python train.py --n_layer=9 --d_model=832 --n_head=13 --n_kv_head=13 --head_dim=64 --d_mlp=2240 --vocab_size=32000 --activation="swiglu" --norm="rmsnorm" --norm_place="pre" --norm_eps=1e-05 --positions="rope" --rope_base=10000.0 --rope_fraction=1.0 --qk_norm=true --attn_scale=0.137 --bias="none" --tie_embeddings=false --parallel_block=false --extras=["capped logits"] --init="normal" --init_std_qkv=0.0189 --init_std_o=0.0189 --init_std_up=0.0189 --init_std_down=0.0115 --optimizer="adamw" --lr=0.000773 --beta1=0.9 --beta2=0.98 --weight_decay=0.17 --lr_head=0.00606 --warmup_steps=290 --schedule="cos" --final_lr_fraction=0.0 --batch_tokens=131072 --seq_len=1024 --doc_mask=true --train_tokens=1063000000 --steps=8111 --dataset="wikipedia_en"
Each number is 200 + 30 x the weight over its row's rms, rounded and kept within 0 to 999. Layers, rows and columns count from 0. The size before them is the row's rms in percent of the matrix's.

# layer 5 MLP up, 2240x832, rms 0.0491, rows 149-257, columns 256-319
091,147,190,113,187,189,194,140,197,199,187,256,221,230,186,202,253,229,188,213,223,165,175,227,194,197,188,207,144,181,156,172,186,223,230,221,232,195,209,168,177,202,198,174,212,208,243,197,165,173,240,201,214,250,197,185,203,175,197,177,190,195,194,206,177
114,233,179,219,201,151,223,201,205,215,200,207,181,227,242,225,146,200,233,228,162,197,239,206,226,269,209,221,189,230,197,196,214,186,235,224,215,177,194,188,225,221,202,222,142,235,201,175,194,201,211,181,177,186,180,227,210,217,177,209,235,213,159,167,191
100,207,214,188,281,156,239,172,210,187,217,191,226,212,181,179,217,187,241,257,156,177,236,224,186,193,176,253,186,212,196,226,206,193,217,179,205,188,208,232,180,289,222,266,207,180,242,200,179,204,231,163,234,201,186,216,185,224,179,210,220,212,191,180,184
095,185,163,190,216,195,193,163,237,250,218,158,265,150,204,111,223,192,214,199,177,187,120,241,252,276,199,208,231,209,222,171,242,155,165,240,181,209,158,170,210,194,175,222,188,204,200,216,195,259,223,201,176,208,147,158,190,235,196,185,197,214,195,268,242
100,210,202,166,215,176,217,187,191,156,181,184,192,176,205,167,260,159,197,185,161,210,148,173,204,203,216,199,200,180,166,229,194,181,222,211,194,209,192,174,148,172,193,179,206,199,212,212,180,211,174,228,225,169,226,241,211,173,215,229,206,230,186,222,177
105,174,272,195,169,230,185,171,181,252,190,188,160,212,194,175,156,158,235,188,139,239,230,171,184,197,182,177,150,209,156,189,213,209,224,242,233,195,194,175,185,230,231,173,219,227,166,222,226,233,181,227,223,229,171,176,233,210,188,194,191,256,218,204,203
107,209,127,226,197,252,158,173,172,240,253,217,231,184,192,222,228,181,138,241,210,248,194,238,256,211,174,168,238,196,205,171,199,204,210,170,237,210,156,247,246,207,184,241,188,218,232,211,208,155,227,231,217,175,202,242,278,211,192,177,182,216,203,191,206
090,233,184,139,193,192,211,223,198,235,191,212,177,180,179,256,220,231,225,178,209,142,224,194,253,191,222,197,199,205,203,223,196,175,177,223,181,215,162,190,209,187,202,212,166,262,181,219,206,198,205,148,180,251,158,228,160,190,259,226,197,184,191,223,224
102,193,233,166,191,178,195,221,205,173,183,227,225,248,184,210,190,167,169,168,192,132,175,232,247,199,227,226,223,215,246,213,207,165,226,156,204,252,160,189,182,238,220,195,229,197,253,206,196,217,250,200,237,183,198,198,221,169,101,218,223,169,165,149,168
096,256,227,240,192,222,281,252,174,207,189,193,152,235,171,224,196,187,186,182,204,173,167,194,179,199,169,216,199,205,194,164,250,201,192,217,185,237,132,250,170,171,185,223,206,209,239,220,175,200,209,200,215,127,131,236,148,184,209,174,243,178,230,209,167
103,187,128,152,201,203,179,253,190,156,236,181,203,192,198,224,177,252,156,194,278,153,187,227,212,165,162,245,234,163,201,166,194,193,198,181,143,165,157,203,221,196,211,179,188,200,172,229,234,209,222,168,182,176,241,205,215,227,151,197,154,207,216,211,234
086,256,243,203,190,218,194,232,207,176,222,227,133,169,191,176,172,203,193,213,155,225,198,201,166,258,211,237,190,193,205,160,170,220,245,188,178,227,201,187,194,287,230,209,229,171,199,255,228,197,184,207,185,170,186,179,219,172,188,235,206,173,147,188,231
097,168,273,142,175,179,233,201,191,205,196,202,209,193,172,182,203,179,196,174,192,216,149,190,141,217,224,157,230,195,182,195,211,221,177,187,168,165,209,188,207,165,207,233,149,219,204,191,238,202,156,213,259,266,193,171,187,208,217,261,194,209,162,203,218
098,169,196,164,208,226,255,168,246,228,223,173,160,144,240,192,212,216,204,230,245,138,252,253,207,213,153,173,160,206,132,190,189,224,220,174,182,126,261,172,198,192,180,238,194,224,211,226,204,285,224,179,201,200,234,227,219,235,198,182,201,195,224,218,213
103,214,195,219,172,234,228,212,201,140,244,208,216,186,196,236,216,187,168,194,209,148,243,197,214,190,173,212,157,187,187,193,243,201,204,202,222,194,234,194,219,201,171,200,270,252,204,190,155,246,269,206,188,221,238,200,197,233,191,157,214,184,250,172,205
102,195,168,210,144,262,210,201,218,238,248,189,179,222,169,222,201,169,186,252,219,198,192,217,216,159,256,199,225,189,168,211,219,211,160,171,245,195,174,176,153,177,206,211,173,185,216,205,237,184,225,217,210,185,184,212,202,219,165,241,190,238,168,149,167
104,193,212,176,210,202,207,177,229,214,158,195,221,148,189,118,170,139,175,203,210,185,166,232,193,171,169,124,194,141,214,136,235,229,177,186,194,266,139,205,219,146,180,183,188,158,159,198,203,191,258,199,218,238,218,235,185,202,162,208,202,196,164,219,206
094,207,213,218,225,238,187,186,214,200,153,247,250,231,162,198,166,257,171,189,192,189,151,169,184,201,226,247,186,246,191,218,199,235,282,124,211,245,170,209,236,232,258,187,241,177,219,132,187,234,165,192,174,207,188,196,193,140,210,206,210,178,211,190,237
090,228,185,194,184,197,142,195,233,172,140,162,172,158,262,225,199,186,218,145,162,172,238,197,168,187,202,190,151,238,185,198,179,199,197,133,170,199,159,188,199,196,186,217,207,167,267,213,233,179,208,168,203,190,210,192,130,197,164,213,187,225,227,206,173
097,197,202,187,163,189,161,179,197,214,208,240,243,185,193,204,184,206,168,223,230,253,137,202,226,176,165,189,221,256,192,199,202,191,152,203,162,195,235,201,168,202,270,210,223,198,214,199,174,209,232,175,238,190,219,223,267,237,200,169,146,198,234,141,191
102,245,249,107,154,160,210,180,228,195,170,192,166,197,206,199,162,191,173,249,176,196,157,235,225,240,209,162,183,209,183,190,224,178,231,229,190,226,205,203,178,157,189,219,195,213,263,156,178,212,206,201,170,213,144,177,233,230,193,212,179,246,103,223,193
099,204,192,153,216,136,201,205,173,225,156,198,250,196,144,206,188,213,175,231,192,173,215,211,207,217,148,196,196,207,205,255,196,190,195,199,229,121,179,202,126,243,174,187,154,226,207,217,194,220,177,261,202,79,162,206,182,155,162,119,246,224,163,259,173
095,216,157,204,242,191,218,267,191,217,197,190,183,191,169,186,171,214,220,199,237,214,197,182,142,172,207,192,201,199,221,146,186,168,202,196,184,166,143,185,185,264,208,184,192,228,138,248,254,203,207,229,230,230,136,212,195,113,230,224,131,175,196,227,185
109,138,235,214,203,193,244,195,192,221,191,210,171,209,242,177,210,180,207,219,206,243,178,202,183,226,261,179,186,190,248,169,127,174,245,237,204,200,176,235,142,228,159,187,202,196,190,167,208,192,189,178,181,188,182,216,176,218,160,182,166,217,245,215,194
104,224,201,163,175,213,183,209,187,206,249,194,204,194,148,172,146,178,187,220,157,206,203,197,189,182,208,175,238,225,209,221,219,192,204,205,185,148,179,197,199,196,187,220,216,200,170,216,180,216,223,242,239,211,201,140,229,194,181,203,182,192,220,211,271
102,214,172,197,150,212,227,219,199,201,138,164,156,94,165,207,177,156,227,196,187,206,195,162,197,188,172,191,160,195,122,168,207,174,162,143,213,224,188,149,200,232,200,211,195,228,260,243,194,204,193,209,238,212,151,187,227,149,194,212,186,219,259,217,198
098,222,259,228,233,181,173,156,229,227,208,173,226,222,196,231,140,221,202,138,202,190,203,160,208,179,218,217,198,246,173,268,214,201,224,186,152,185,205,208,184,200,240,226,219,204,199,198,211,250,173,182,221,195,204,236,204,164,150,152,193,216,183,185,219
093,178,198,218,193,176,205,181,186,255,209,163,152,140,242,235,229,144,221,230,210,221,207,174,188,192,229,193,166,220,175,173,208,194,212,291,176,207,225,233,203,165,154,197,188,202,243,173,185,203,225,181,153,179,223,233,195,230,172,213,170,242,255,161,181
099,186,172,232,171,149,170,202,177,222,156,219,199,167,173,173,161,221,153,204,185,177,114,187,193,159,221,163,160,171,132,191,167,191,224,200,238,206,193,148,189,252,213,205,214,237,156,204,310,173,178,242,219,193,202,175,274,209,260,159,165,233,149,153,182
092,223,201,266,199,222,210,189,202,164,204,191,195,219,178,219,223,192,157,178,201,166,249,169,182,218,217,183,218,194,199,215,175,217,153,177,196,202,243,146,210,200,197,202,193,198,172,168,178,213,213,245,190,198,180,191,224,240,168,161,216,179,197,200,134
096,236,221,130,167,209,187,127,222,262,179,219,207,266,228,194,164,250,182,223,178,154,187,193,178,196,194,166,150,152,200,169,162,204,169,202,185,170,212,218,163,147,231,229,203,169,255,227,232,185,232,218,200,213,251,219,217,153,180,211,220,200,214,186,271
092,198,201,188,217,171,191,207,205,222,248,197,190,202,201,228,265,155,174,230,193,200,238,188,229,183,221,180,231,246,181,218,135,224,206,223,177,212,251,201,225,164,168,255,224,211,220,158,169,229,171,208,189,157,215,188,198,207,163,213,244,225,183,187,254
123,227,200,201,205,197,176,212,145,225,174,244,198,178,165,210,122,151,274,151,268,208,224,213,156,246,228,234,168,194,166,192,189,235,188,207,235,195,126,145,173,157,168,229,200,159,202,197,231,242,175,225,187,225,161,210,248,154,175,194,153,208,140,203,271
100,183,147,153,239,163,176,233,161,229,202,205,245,229,220,180,206,210,112,272,179,175,158,183,249,253,231,207,171,210,198,172,189,228,225,188,156,224,126,191,191,166,235,182,201,241,277,215,234,184,243,152,167,205,188,244,183,237,171,227,193,213,195,169,262
097,245,208,188,218,161,212,148,133,178,188,170,179,208,212,204,205,226,211,221,213,232,141,148,214,195,205,221,186,175,161,166,188,222,233,198,202,207,231,140,178,218,260,222,222,197,242,206,244,221,198,240,161,190,199,191,213,130,208,194,189,188,231,227,202
098,188,210,203,136,158,243,216,211,149,166,215,210,197,191,202,217,173,193,225,199,176,196,246,197,203,222,176,233,198,163,160,231,195,174,184,183,223,171,151,224,222,165,261,203,141,153,213,213,219,234,213,233,199,189,190,176,174,201,153,205,228,247,197,220
096,176,219,215,195,209,152,164,214,209,226,195,217,193,222,212,117,226,209,245,259,227,128,205,132,142,229,207,188,205,237,233,199,228,255,170,206,235,185,215,185,178,147,234,217,154,252,213,192,212,192,237,229,168,233,203,248,169,103,222,76,218,194,231,182
098,211,216,210,182,177,182,237,202,202,144,266,222,166,187,164,154,181,208,241,165,244,200,212,222,216,175,177,196,205,146,191,237,210,213,187,154,188,199,172,215,175,213,207,199,200,163,183,218,238,223,187,207,179,180,207,134,221,219,205,204,207,243,198,233
093,209,219,186,180,217,216,195,227,206,227,179,247,222,127,181,189,232,248,156,257,219,161,224,151,228,203,195,228,151,191,186,176,158,178,272,245,179,213,221,189,206,205,174,265,208,190,204,237,201,223,199,198,189,171,175,241,173,174,167,197,176,161,256,196
100,200,214,202,181,173,189,133,147,229,180,189,241,231,146,261,229,201,192,215,212,192,237,195,216,176,224,210,239,215,190,221,224,189,169,216,214,162,238,218,231,251,218,167,201,236,194,207,209,186,165,185,250,249,160,197,180,145,194,167,131,226,200,175,167
103,224,167,196,214,128,263,188,167,189,201,202,197,211,244,183,174,221,158,177,253,176,224,219,213,171,227,236,206,191,299,206,155,166,212,242,260,219,216,215,231,183,198,194,215,170,166,237,206,195,290,191,255,213,177,192,217,190,192,255,216,214,232,195,177
095,204,210,239,212,168,224,141,207,249,173,209,245,163,242,169,158,177,211,198,196,167,192,204,190,178,180,155,207,216,194,215,234,233,197,206,198,247,179,184,169,227,153,192,228,212,229,174,187,211,163,233,206,203,270,219,215,240,141,207,197,203,275,178,186
100,209,192,194,202,181,170,246,152,204,186,188,207,188,246,252,193,213,222,184,211,176,164,194,216,240,239,173,213,255,210,157,152,223,223,137,167,182,135,208,216,231,202,102,216,221,195,159,239,156,206,194,176,164,267,168,182,172,221,245,235,179,220,219,231
097,294,210,191,190,191,172,208,220,137,224,287,209,197,153,194,181,206,169,183,196,134,228,202,245,155,243,260,242,231,207,196,153,181,197,188,268,144,165,269,244,209,223,238,191,204,196,179,236,133,197,187,200,184,190,222,186,202,161,184,235,161,221,188,182
095,147,210,231,205,189,192,176,194,184,207,191,168,219,226,203,161,212,211,184,213,206,254,196,178,206,195,192,222,199,183,210,186,229,174,243,201,203,176,150,214,195,206,194,205,212,228,177,279,169,229,197,230,184,188,193,186,221,178,243,229,254,205,164,158
089,148,164,213,167,207,224,191,247,189,248,187,176,209,170,180,202,172,257,177,169,168,189,235,226,235,190,212,226,186,207,163,199,220,180,282,247,141,195,255,220,172,207,190,189,171,185,199,219,198,169,183,203,274,218,191,193,216,200,173,139,212,244,241,235
113,240,190,169,234,181,200,115,203,201,246,235,200,155,175,208,182,182,207,243,217,200,187,200,156,163,185,166,187,142,199,217,236,189,222,250,188,194,205,181,185,221,182,136,203,191,240,204,148,193,166,200,184,242,218,210,204,181,206,185,194,227,161,175,253
095,214,197,206,186,146,204,231,232,155,222,193,182,190,142,122,227,271,205,165,180,144,258,225,177,207,200,209,197,242,184,196,162,213,145,204,182,224,176,224,217,132,186,252,272,178,179,181,164,221,173,190,226,223,197,224,209,183,208,226,223,177,140,237,269
103,250,150,215,204,217,235,190,261,201,212,201,163,196,166,244,150,233,233,161,149,229,237,198,174,173,203,185,191,199,241,200,209,217,232,126,223,198,183,193,154,226,216,194,209,243,128,240,195,210,185,204,262,233,161,198,170,201,212,208,206,184,155,175,211
101,136,213,202,181,174,201,197,145,172,194,151,187,239,227,206,227,198,207,154,229,225,197,222,248,194,194,206,230,182,177,131,187,203,195,222,188,226,229,217,209,196,166,194,230,203,151,174,199,244,231,234,264,221,212,118,162,165,275,257,193,232,146,205,244
104,195,180,218,203,204,186,165,263,211,219,201,288,193,207,193,235,180,188,195,159,231,196,215,217,185,205,155,231,179,221,205,200,184,185,235,177,185,177,222,222,227,158,191,174,185,173,187,228,286,213,188,148,211,134,230,160,222,226,172,161,161,216,131,215
099,267,200,256,220,162,225,203,205,192,208,256,215,178,191,164,189,186,177,287,240,222,204,234,222,187,198,216,203,150,214,176,205,211,172,188,212,189,210,183,152,204,193,204,165,206,216,182,175,206,224,199,240,197,215,205,207,173,206,198,169,185,165,225,170
098,232,222,216,212,221,204,191,170,147,224,223,170,201,187,135,187,172,235,149,194,220,236,212,183,236,220,200,156,191,182,165,232,180,204,195,303,233,187,183,247,216,158,198,182,178,200,182,220,225,161,202,173,181,207,211,189,227,152,175,149,227,203,215,135
101,251,240,200,193,197,179,178,203,282,193,205,175,175,219,202,159,205,189,159,209,237,209,146,216,244,170,165,200,176,201,248,215,217,238,251,241,230,188,221,199,204,189,172,254,184,171,187,171,172,217,222,198,185,187,238,231,164,230,175,189,228,158,237,226
114,227,259,192,266,153,240,216,195,163,182,184,159,182,205,203,133,226,165,228,215,180,241,250,199,189,219,188,212,188,216,216,210,168,193,176,213,239,168,213,215,266,314,196,259,152,199,182,187,127,151,226,171,198,246,241,230,169,238,208,183,176,217,164,173
095,225,159,234,181,199,173,214,199,199,206,197,203,191,197,128,193,210,223,211,255,207,238,187,173,170,188,219,229,138,203,174,163,203,152,207,169,173,194,169,228,185,235,176,206,203,174,220,184,236,143,239,195,241,163,180,187,213,230,170,155,217,260,214,199
101,191,216,177,163,215,203,183,203,149,247,225,255,195,204,227,207,189,169,182,229,200,220,223,212,202,198,178,223,190,195,184,205,198,211,214,157,195,182,186,174,216,137,172,169,234,200,205,201,214,179,181,197,213,176,242,113,187,220,226,175,161,221,212,196
093,209,209,163,222,231,210,174,169,203,185,172,232,226,164,193,216,166,198,230,149,147,208,198,149,142,182,150,167,216,147,223,225,208,172,153,186,143,219,201,177,172,204,216,187,160,231,210,210,223,183,219,182,200,226,189,198,225,146,216,199,167,223,156,208
102,215,236,290,161,203,195,187,180,235,230,209,247,192,127,201,200,171,165,212,200,148,178,202,208,225,194,204,254,223,184,200,161,220,217,195,164,174,216,176,183,202,203,248,172,207,243,202,184,219,218,214,202,243,230,230,222,249,170,150,241,184,247,257,220
098,195,220,188,198,228,171,184,187,200,197,183,195,245,203,195,198,203,157,147,216,194,180,150,188,201,231,212,188,127,195,212,138,177,255,217,213,230,207,235,183,186,239,175,208,237,198,196,224,210,139,190,193,241,249,180,178,195,194,210,220,179,166,213,191
107,228,254,189,132,175,213,214,241,245,206,165,178,105,169,228,191,287,184,248,178,206,205,245,165,162,250,234,191,215,213,179,193,227,203,214,162,188,213,170,174,205,166,250,218,186,222,204,175,201,241,208,231,160,202,176,213,174,199,267,233,189,208,217,212
100,192,185,161,187,196,243,194,186,229,200,132,221,182,158,183,151,158,206,201,187,225,214,194,178,209,173,178,198,185,198,164,228,141,202,196,268,173,213,188,251,220,155,248,217,228,237,205,164,220,174,222,245,235,97,140,194,216,133,162,229,213,214,222,181
104,168,145,177,192,150,188,214,212,191,250,242,198,221,180,215,102,193,208,123,213,191,203,229,186,166,170,167,121,171,219,165,176,168,245,257,196,180,181,234,175,189,187,187,190,191,158,174,214,264,236,217,201,177,218,187,228,182,162,151,209,182,222,235,186
093,285,208,212,181,164,205,168,197,220,176,214,243,226,183,187,208,242,198,209,181,219,185,186,246,247,186,128,186,207,175,229,230,176,221,196,194,199,179,200,198,160,204,133,183,156,199,220,153,199,145,238,200,249,234,215,191,158,253,231,205,168,150,209,153
108,216,212,209,196,189,220,199,188,212,240,206,166,224,198,189,214,183,169,170,237,206,183,215,214,180,207,198,190,269,234,208,196,218,176,212,140,203,206,201,191,154,206,208,169,214,187,232,206,219,202,177,166,219,183,207,163,245,263,185,191,200,252,232,200
105,235,187,194,251,261,220,148,238,157,106,190,184,245,236,280,215,186,239,154,139,217,187,126,155,222,230,223,226,258,176,259,222,216,195,173,257,183,171,203,169,213,232,163,170,118,163,174,232,155,212,252,173,167,176,189,226,137,183,189,216,142,201,145,182
099,243,199,229,238,243,277,189,288,217,208,212,227,199,232,230,165,226,179,206,176,181,172,204,210,177,234,213,191,199,237,229,203,197,185,257,255,159,216,202,225,226,204,194,184,239,229,198,123,264,195,202,183,267,184,230,201,213,208,202,192,165,245,217,218
091,134,241,181,196,223,223,178,222,168,246,281,179,220,197,185,160,229,199,142,181,213,199,203,227,175,226,189,167,249,171,202,200,179,283,225,179,203,160,197,202,201,154,230,260,204,227,181,233,145,219,193,224,175,214,205,223,193,199,179,201,206,213,222,198
092,148,170,188,205,230,188,159,193,225,168,112,212,149,221,209,210,160,219,145,203,185,183,202,131,151,185,174,197,235,188,218,209,200,193,108,164,199,219,231,193,144,144,211,235,231,213,240,210,177,230,224,186,189,138,187,172,187,183,235,264,212,192,195,198
093,226,232,191,175,219,193,213,209,224,211,208,197,156,193,210,158,214,216,204,159,247,191,177,204,160,184,233,199,177,197,183,200,194,158,211,195,203,228,108,192,133,212,199,271,225,194,212,172,219,228,207,209,235,178,150,174,212,200,217,200,194,186,127,225
110,164,212,207,205,190,187,233,266,232,208,249,188,225,150,170,147,224,165,223,178,240,218,202,198,227,162,215,199,206,200,222,204,216,216,163,200,188,190,228,218,232,242,225,173,208,194,244,150,214,210,171,230,179,200,200,280,176,151,178,228,212,181,140,159
101,197,224,183,132,153,202,213,209,241,204,249,176,191,176,179,214,202,181,255,177,213,267,148,177,188,151,233,153,217,206,202,198,208,150,184,252,216,240,223,221,219,186,229,165,278,178,190,184,156,179,170,186,205,230,231,187,222,200,142,212,190,218,181,234
097,177,171,226,180,234,216,252,266,200,230,215,234,215,175,177,264,144,207,175,180,239,216,145,221,205,203,150,185,165,192,191,153,177,245,238,250,229,183,181,207,161,167,156,203,210,255,173,214,233,189,190,220,185,243,173,197,261,189,179,206,218,169,232,204
092,238,233,204,199,166,190,195,224,236,158,247,205,140,144,188,201,215,214,194,167,183,202,221,207,189,187,226,190,199,171,210,187,234,212,217,220,156,205,223,186,222,234,214,289,161,214,243,184,193,128,134,242,192,249,211,205,163,177,240,239,153,218,185,247
093,247,196,224,198,158,185,229,212,202,152,192,154,195,253,196,199,199,179,169,216,182,178,221,209,218,209,198,146,204,187,301,200,175,210,178,244,202,226,175,179,238,168,178,169,206,182,173,220,195,200,191,186,177,213,238,189,179,167,201,211,201,231,170,137
088,208,192,213,213,171,191,157,202,226,172,212,256,128,203,183,268,189,165,225,194,170,169,220,243,270,172,167,214,177,206,177,186,235,195,213,126,226,185,212,176,185,181,203,186,194,180,256,184,204,238,245,163,248,206,210,187,220,194,193,153,184,270,194,168
096,231,201,247,185,169,172,216,177,178,135,223,207,220,265,222,215,169,226,200,286,201,175,189,252,214,200,140,216,189,206,206,192,196,198,153,245,192,133,194,220,117,205,226,131,179,198,196,225,151,198,161,227,235,197,129,181,229,228,202,190,158,194,165,225
096,234,215,171,192,226,230,160,156,197,126,180,167,216,186,250,262,192,235,164,202,157,196,237,186,208,179,192,220,245,229,209,256,234,179,221,182,115,205,251,181,208,200,238,231,169,201,189,166,208,254,209,177,196,202,197,213,195,214,271,187,202,202,215,139
110,231,207,226,211,190,196,175,219,208,220,213,196,189,214,173,229,206,260,194,222,172,208,272,270,204,151,199,203,175,180,241,175,199,182,201,170,248,192,144,211,216,230,223,230,213,209,248,164,220,195,195,209,233,186,166,197,260,227,212,148,167,216,185,262
115,149,197,272,204,189,209,185,217,222,259,156,225,212,168,192,260,168,190,246,172,223,232,171,237,200,187,220,212,172,205,244,148,203,191,206,191,194,207,251,203,180,165,193,170,185,271,174,133,177,174,208,247,178,191,260,164,201,237,162,148,236,115,203,178
094,201,203,221,167,234,178,233,171,174,169,232,227,217,151,185,150,171,164,230,221,189,203,201,206,238,168,220,243,149,180,189,183,156,196,220,209,129,150,208,222,184,230,224,176,264,169,205,149,207,165,217,189,234,177,152,203,198,222,127,219,208,136,193,181
102,210,142,255,187,202,181,247,193,204,206,158,174,170,188,164,236,224,142,182,234,192,208,223,179,190,192,214,199,177,248,188,209,226,171,249,268,154,237,202,184,188,193,269,199,190,155,177,156,197,264,166,186,259,230,217,197,170,211,134,210,142,193,206,237
096,220,150,204,204,224,178,237,190,217,252,155,180,202,166,205,196,194,254,129,258,175,206,246,173,208,201,225,187,219,148,169,210,166,265,216,191,229,213,249,154,269,175,207,181,184,207,257,236,182,237,177,215,164,183,223,147,206,203,223,160,132,171,164,203
095,210,232,208,176,226,217,215,227,191,215,226,204,179,153,191,234,228,193,215,182,139,195,182,213,192,261,202,226,151,215,195,226,225,176,222,271,197,174,217,165,156,229,212,232,179,214,164,203,298,198,138,194,238,184,193,236,199,171,184,242,219,196,196,137
099,190,204,178,210,192,175,176,200,222,209,215,194,224,163,191,231,199,210,216,156,222,146,224,155,155,182,155,187,182,281,230,176,148,166,200,220,184,224,227,293,220,233,227,203,260,274,260,188,210,258,206,166,219,234,243,233,196,210,185,174,211,251,200,186
101,192,191,224,192,159,209,199,189,199,185,180,192,240,200,193,201,184,179,210,206,175,212,187,217,190,191,150,202,230,159,211,180,147,174,235,197,175,190,266,150,242,201,184,212,155,253,277,180,155,201,234,165,159,238,192,249,137,182,246,210,261,167,204,174
100,209,245,159,192,175,194,180,191,230,203,270,190,195,204,200,219,249,181,221,201,201,180,202,204,226,209,208,208,118,183,225,212,256,244,225,207,207,246,262,233,232,186,212,194,140,226,169,218,165,171,177,195,160,222,209,223,151,166,235,230,194,205,202,189
100,162,232,189,163,169,241,213,218,195,208,189,192,174,207,187,210,223,180,205,226,176,199,213,193,244,201,218,220,176,220,195,210,218,251,151,140,238,268,182,174,171,201,193,189,184,198,156,229,256,225,226,160,149,237,156,239,222,175,247,248,262,193,250,172
096,201,198,155,192,179,254,199,212,216,143,208,189,197,207,228,205,207,162,190,236,159,178,230,204,254,193,194,252,275,205,178,177,130,230,213,207,242,176,193,206,226,175,200,218,197,180,211,140,175,176,216,222,175,174,193,196,204,242,213,192,164,230,237,235
091,176,217,199,206,184,193,224,243,161,256,166,196,196,213,209,197,200,217,185,207,189,166,248,219,203,124,221,205,241,128,192,214,223,221,219,230,153,190,157,178,169,231,176,208,217,229,258,197,203,210,162,170,156,175,186,192,158,224,208,192,223,201,237,169
099,192,270,225,213,190,212,202,197,210,172,240,216,233,228,192,192,222,170,135,192,172,194,188,204,203,185,195,202,248,167,202,172,212,189,203,165,193,195,177,194,198,200,195,209,199,188,220,272,209,195,208,154,140,209,164,175,181,188,189,271,163,193,185,124
105,208,238,224,148,121,218,200,235,242,150,211,187,185,185,137,170,181,189,243,174,144,180,238,175,189,115,187,235,221,204,159,185,200,232,193,236,157,235,227,173,208,226,186,252,203,275,202,207,241,144,203,245,176,186,193,176,236,191,162,197,155,204,167,157
101,271,197,210,178,183,179,242,211,229,216,193,221,194,189,213,196,208,232,228,197,170,184,198,226,281,232,190,219,174,210,183,189,200,255,233,234,204,184,194,187,225,257,164,192,179,234,136,179,203,160,189,189,247,256,196,203,161,234,217,194,178,149,162,166
111,209,202,202,224,203,161,225,245,216,174,143,221,218,248,227,205,247,163,180,212,169,186,228,194,234,212,200,230,205,143,257,279,232,146,174,219,207,214,170,229,250,271,214,200,152,203,120,141,215,173,148,187,199,237,232,220,184,173,177,163,158,190,202,207
096,166,221,207,159,204,224,176,202,171,258,201,192,168,198,213,176,187,216,195,154,151,176,235,222,189,176,201,236,208,157,204,243,231,187,191,199,179,198,193,210,217,223,218,220,205,212,133,282,214,176,205,179,174,202,198,185,197,216,222,232,158,214,142,166
117,207,210,188,205,165,184,185,230,199,176,157,169,216,214,205,222,262,209,280,227,263,202,229,204,211,186,176,205,185,216,207,169,177,214,206,221,140,143,260,185,230,205,187,181,207,223,207,155,167,206,178,199,180,249,240,210,175,139,161,191,184,241,153,220
108,209,185,182,248,213,218,211,197,191,176,191,216,234,202,190,171,155,155,220,150,171,192,234,183,236,230,128,293,246,149,199,161,191,159,185,178,200,173,182,174,210,235,230,210,126,181,166,191,166,159,230,220,207,190,155,235,157,196,177,173,169,239,205,194
096,218,234,237,187,184,142,210,172,248,171,187,223,253,164,202,195,237,200,190,211,182,180,186,249,196,193,195,223,191,191,235,187,194,215,188,156,214,180,250,235,170,158,177,184,163,163,218,198,152,176,196,225,199,224,204,150,208,216,214,218,157,186,209,232
099,216,189,211,204,189,223,197,244,143,207,188,211,196,224,181,197,236,214,207,283,240,205,200,200,195,181,193,229,203,214,188,165,226,182,235,204,164,240,216,212,196,183,194,200,229,235,227,214,202,174,137,271,158,224,188,144,218,180,187,217,195,227,248,160
107,200,204,226,175,187,149,207,131,184,191,138,175,229,158,197,190,218,218,210,123,212,188,229,219,178,204,211,219,216,187,193,167,227,185,211,198,208,213,218,166,196,189,161,188,245,198,188,224,180,205,199,244,177,215,195,253,258,180,177,235,215,217,161,159
096,153,184,198,219,191,167,243,157,194,213,169,266,168,180,207,232,209,222,203,216,211,176,223,196,178,155,192,243,176,242,203,197,244,172,202,214,188,218,179,175,194,217,168,207,192,154,237,233,176,182,210,222,208,126,168,194,231,183,230,155,192,235,224,190
101,165,267,245,209,208,166,179,224,189,207,205,230,162,155,154,205,267,243,138,258,185,245,224,242,179,197,191,183,216,183,241,215,240,206,238,188,177,163,190,186,206,215,180,233,222,227,192,218,234,205,188,164,224,262,187,204,270,165,210,204,238,254,193,188
104,194,186,200,216,201,192,215,233,199,214,212,172,210,131,166,181,181,208,240,230,212,237,264,198,180,204,204,206,199,152,177,247,175,180,224,187,164,199,228,206,300,182,180,153,173,194,204,152,179,223,200,200,204,177,216,252,222,216,149,223,135,208,155,239
100,271,185,190,170,224,165,192,203,248,199,154,177,214,226,210,156,228,165,222,186,219,218,216,175,195,192,139,213,208,209,175,205,189,197,206,224,251,209,201,168,208,202,143,245,196,190,200,203,243,169,233,156,203,192,218,202,208,232,194,162,209,212,190,206
096,182,179,168,166,220,187,246,259,195,209,247,232,206,214,232,190,196,181,209,193,192,238,189,224,228,201,200,173,213,214,179,189,213,249,146,237,181,199,201,241,170,242,151,280,180,194,194,178,189,212,189,205,166,207,207,166,204,173,158,275,198,173,190,179
090,200,254,230,251,232,222,257,156,222,187,169,151,175,206,239,249,206,222,158,238,232,191,162,211,191,199,212,195,155,239,178,157,189,169,252,190,227,269,257,249,165,221,225,198,196,200,141,169,221,222,191,183,172,202,154,165,240,203,165,270,236,203,276,236
099,212,172,205,220,179,223,170,207,189,237,239,178,192,190,192,127,198,238,177,223,221,201,257,197,187,218,154,196,186,242,219,192,230,246,162,197,169,222,188,166,204,198,201,210,197,192,272,194,213,186,167,267,161,198,204,213,169,214,198,214,192,197,232,189
103,257,170,217,234,214,206,216,210,186,160,137,186,235,197,162,249,174,235,180,129,196,172,245,188,215,192,220,222,160,184,224,200,211,207,265,179,227,209,192,199,216,186,214,179,229,171,236,170,193,139,271,210,223,173,259,232,236,199,188,179,189,176,176,148
096,211,182,214,186,269,167,183,170,171,217,244,148,213,271,162,197,238,143,227,191,238,203,246,214,165,254,203,167,219,196,208,231,242,194,168,204,188,237,199,203,199,230,215,166,175,212,159,189,150,197,174,204,209,204,267,239,260,228,152,204,195,190,151,253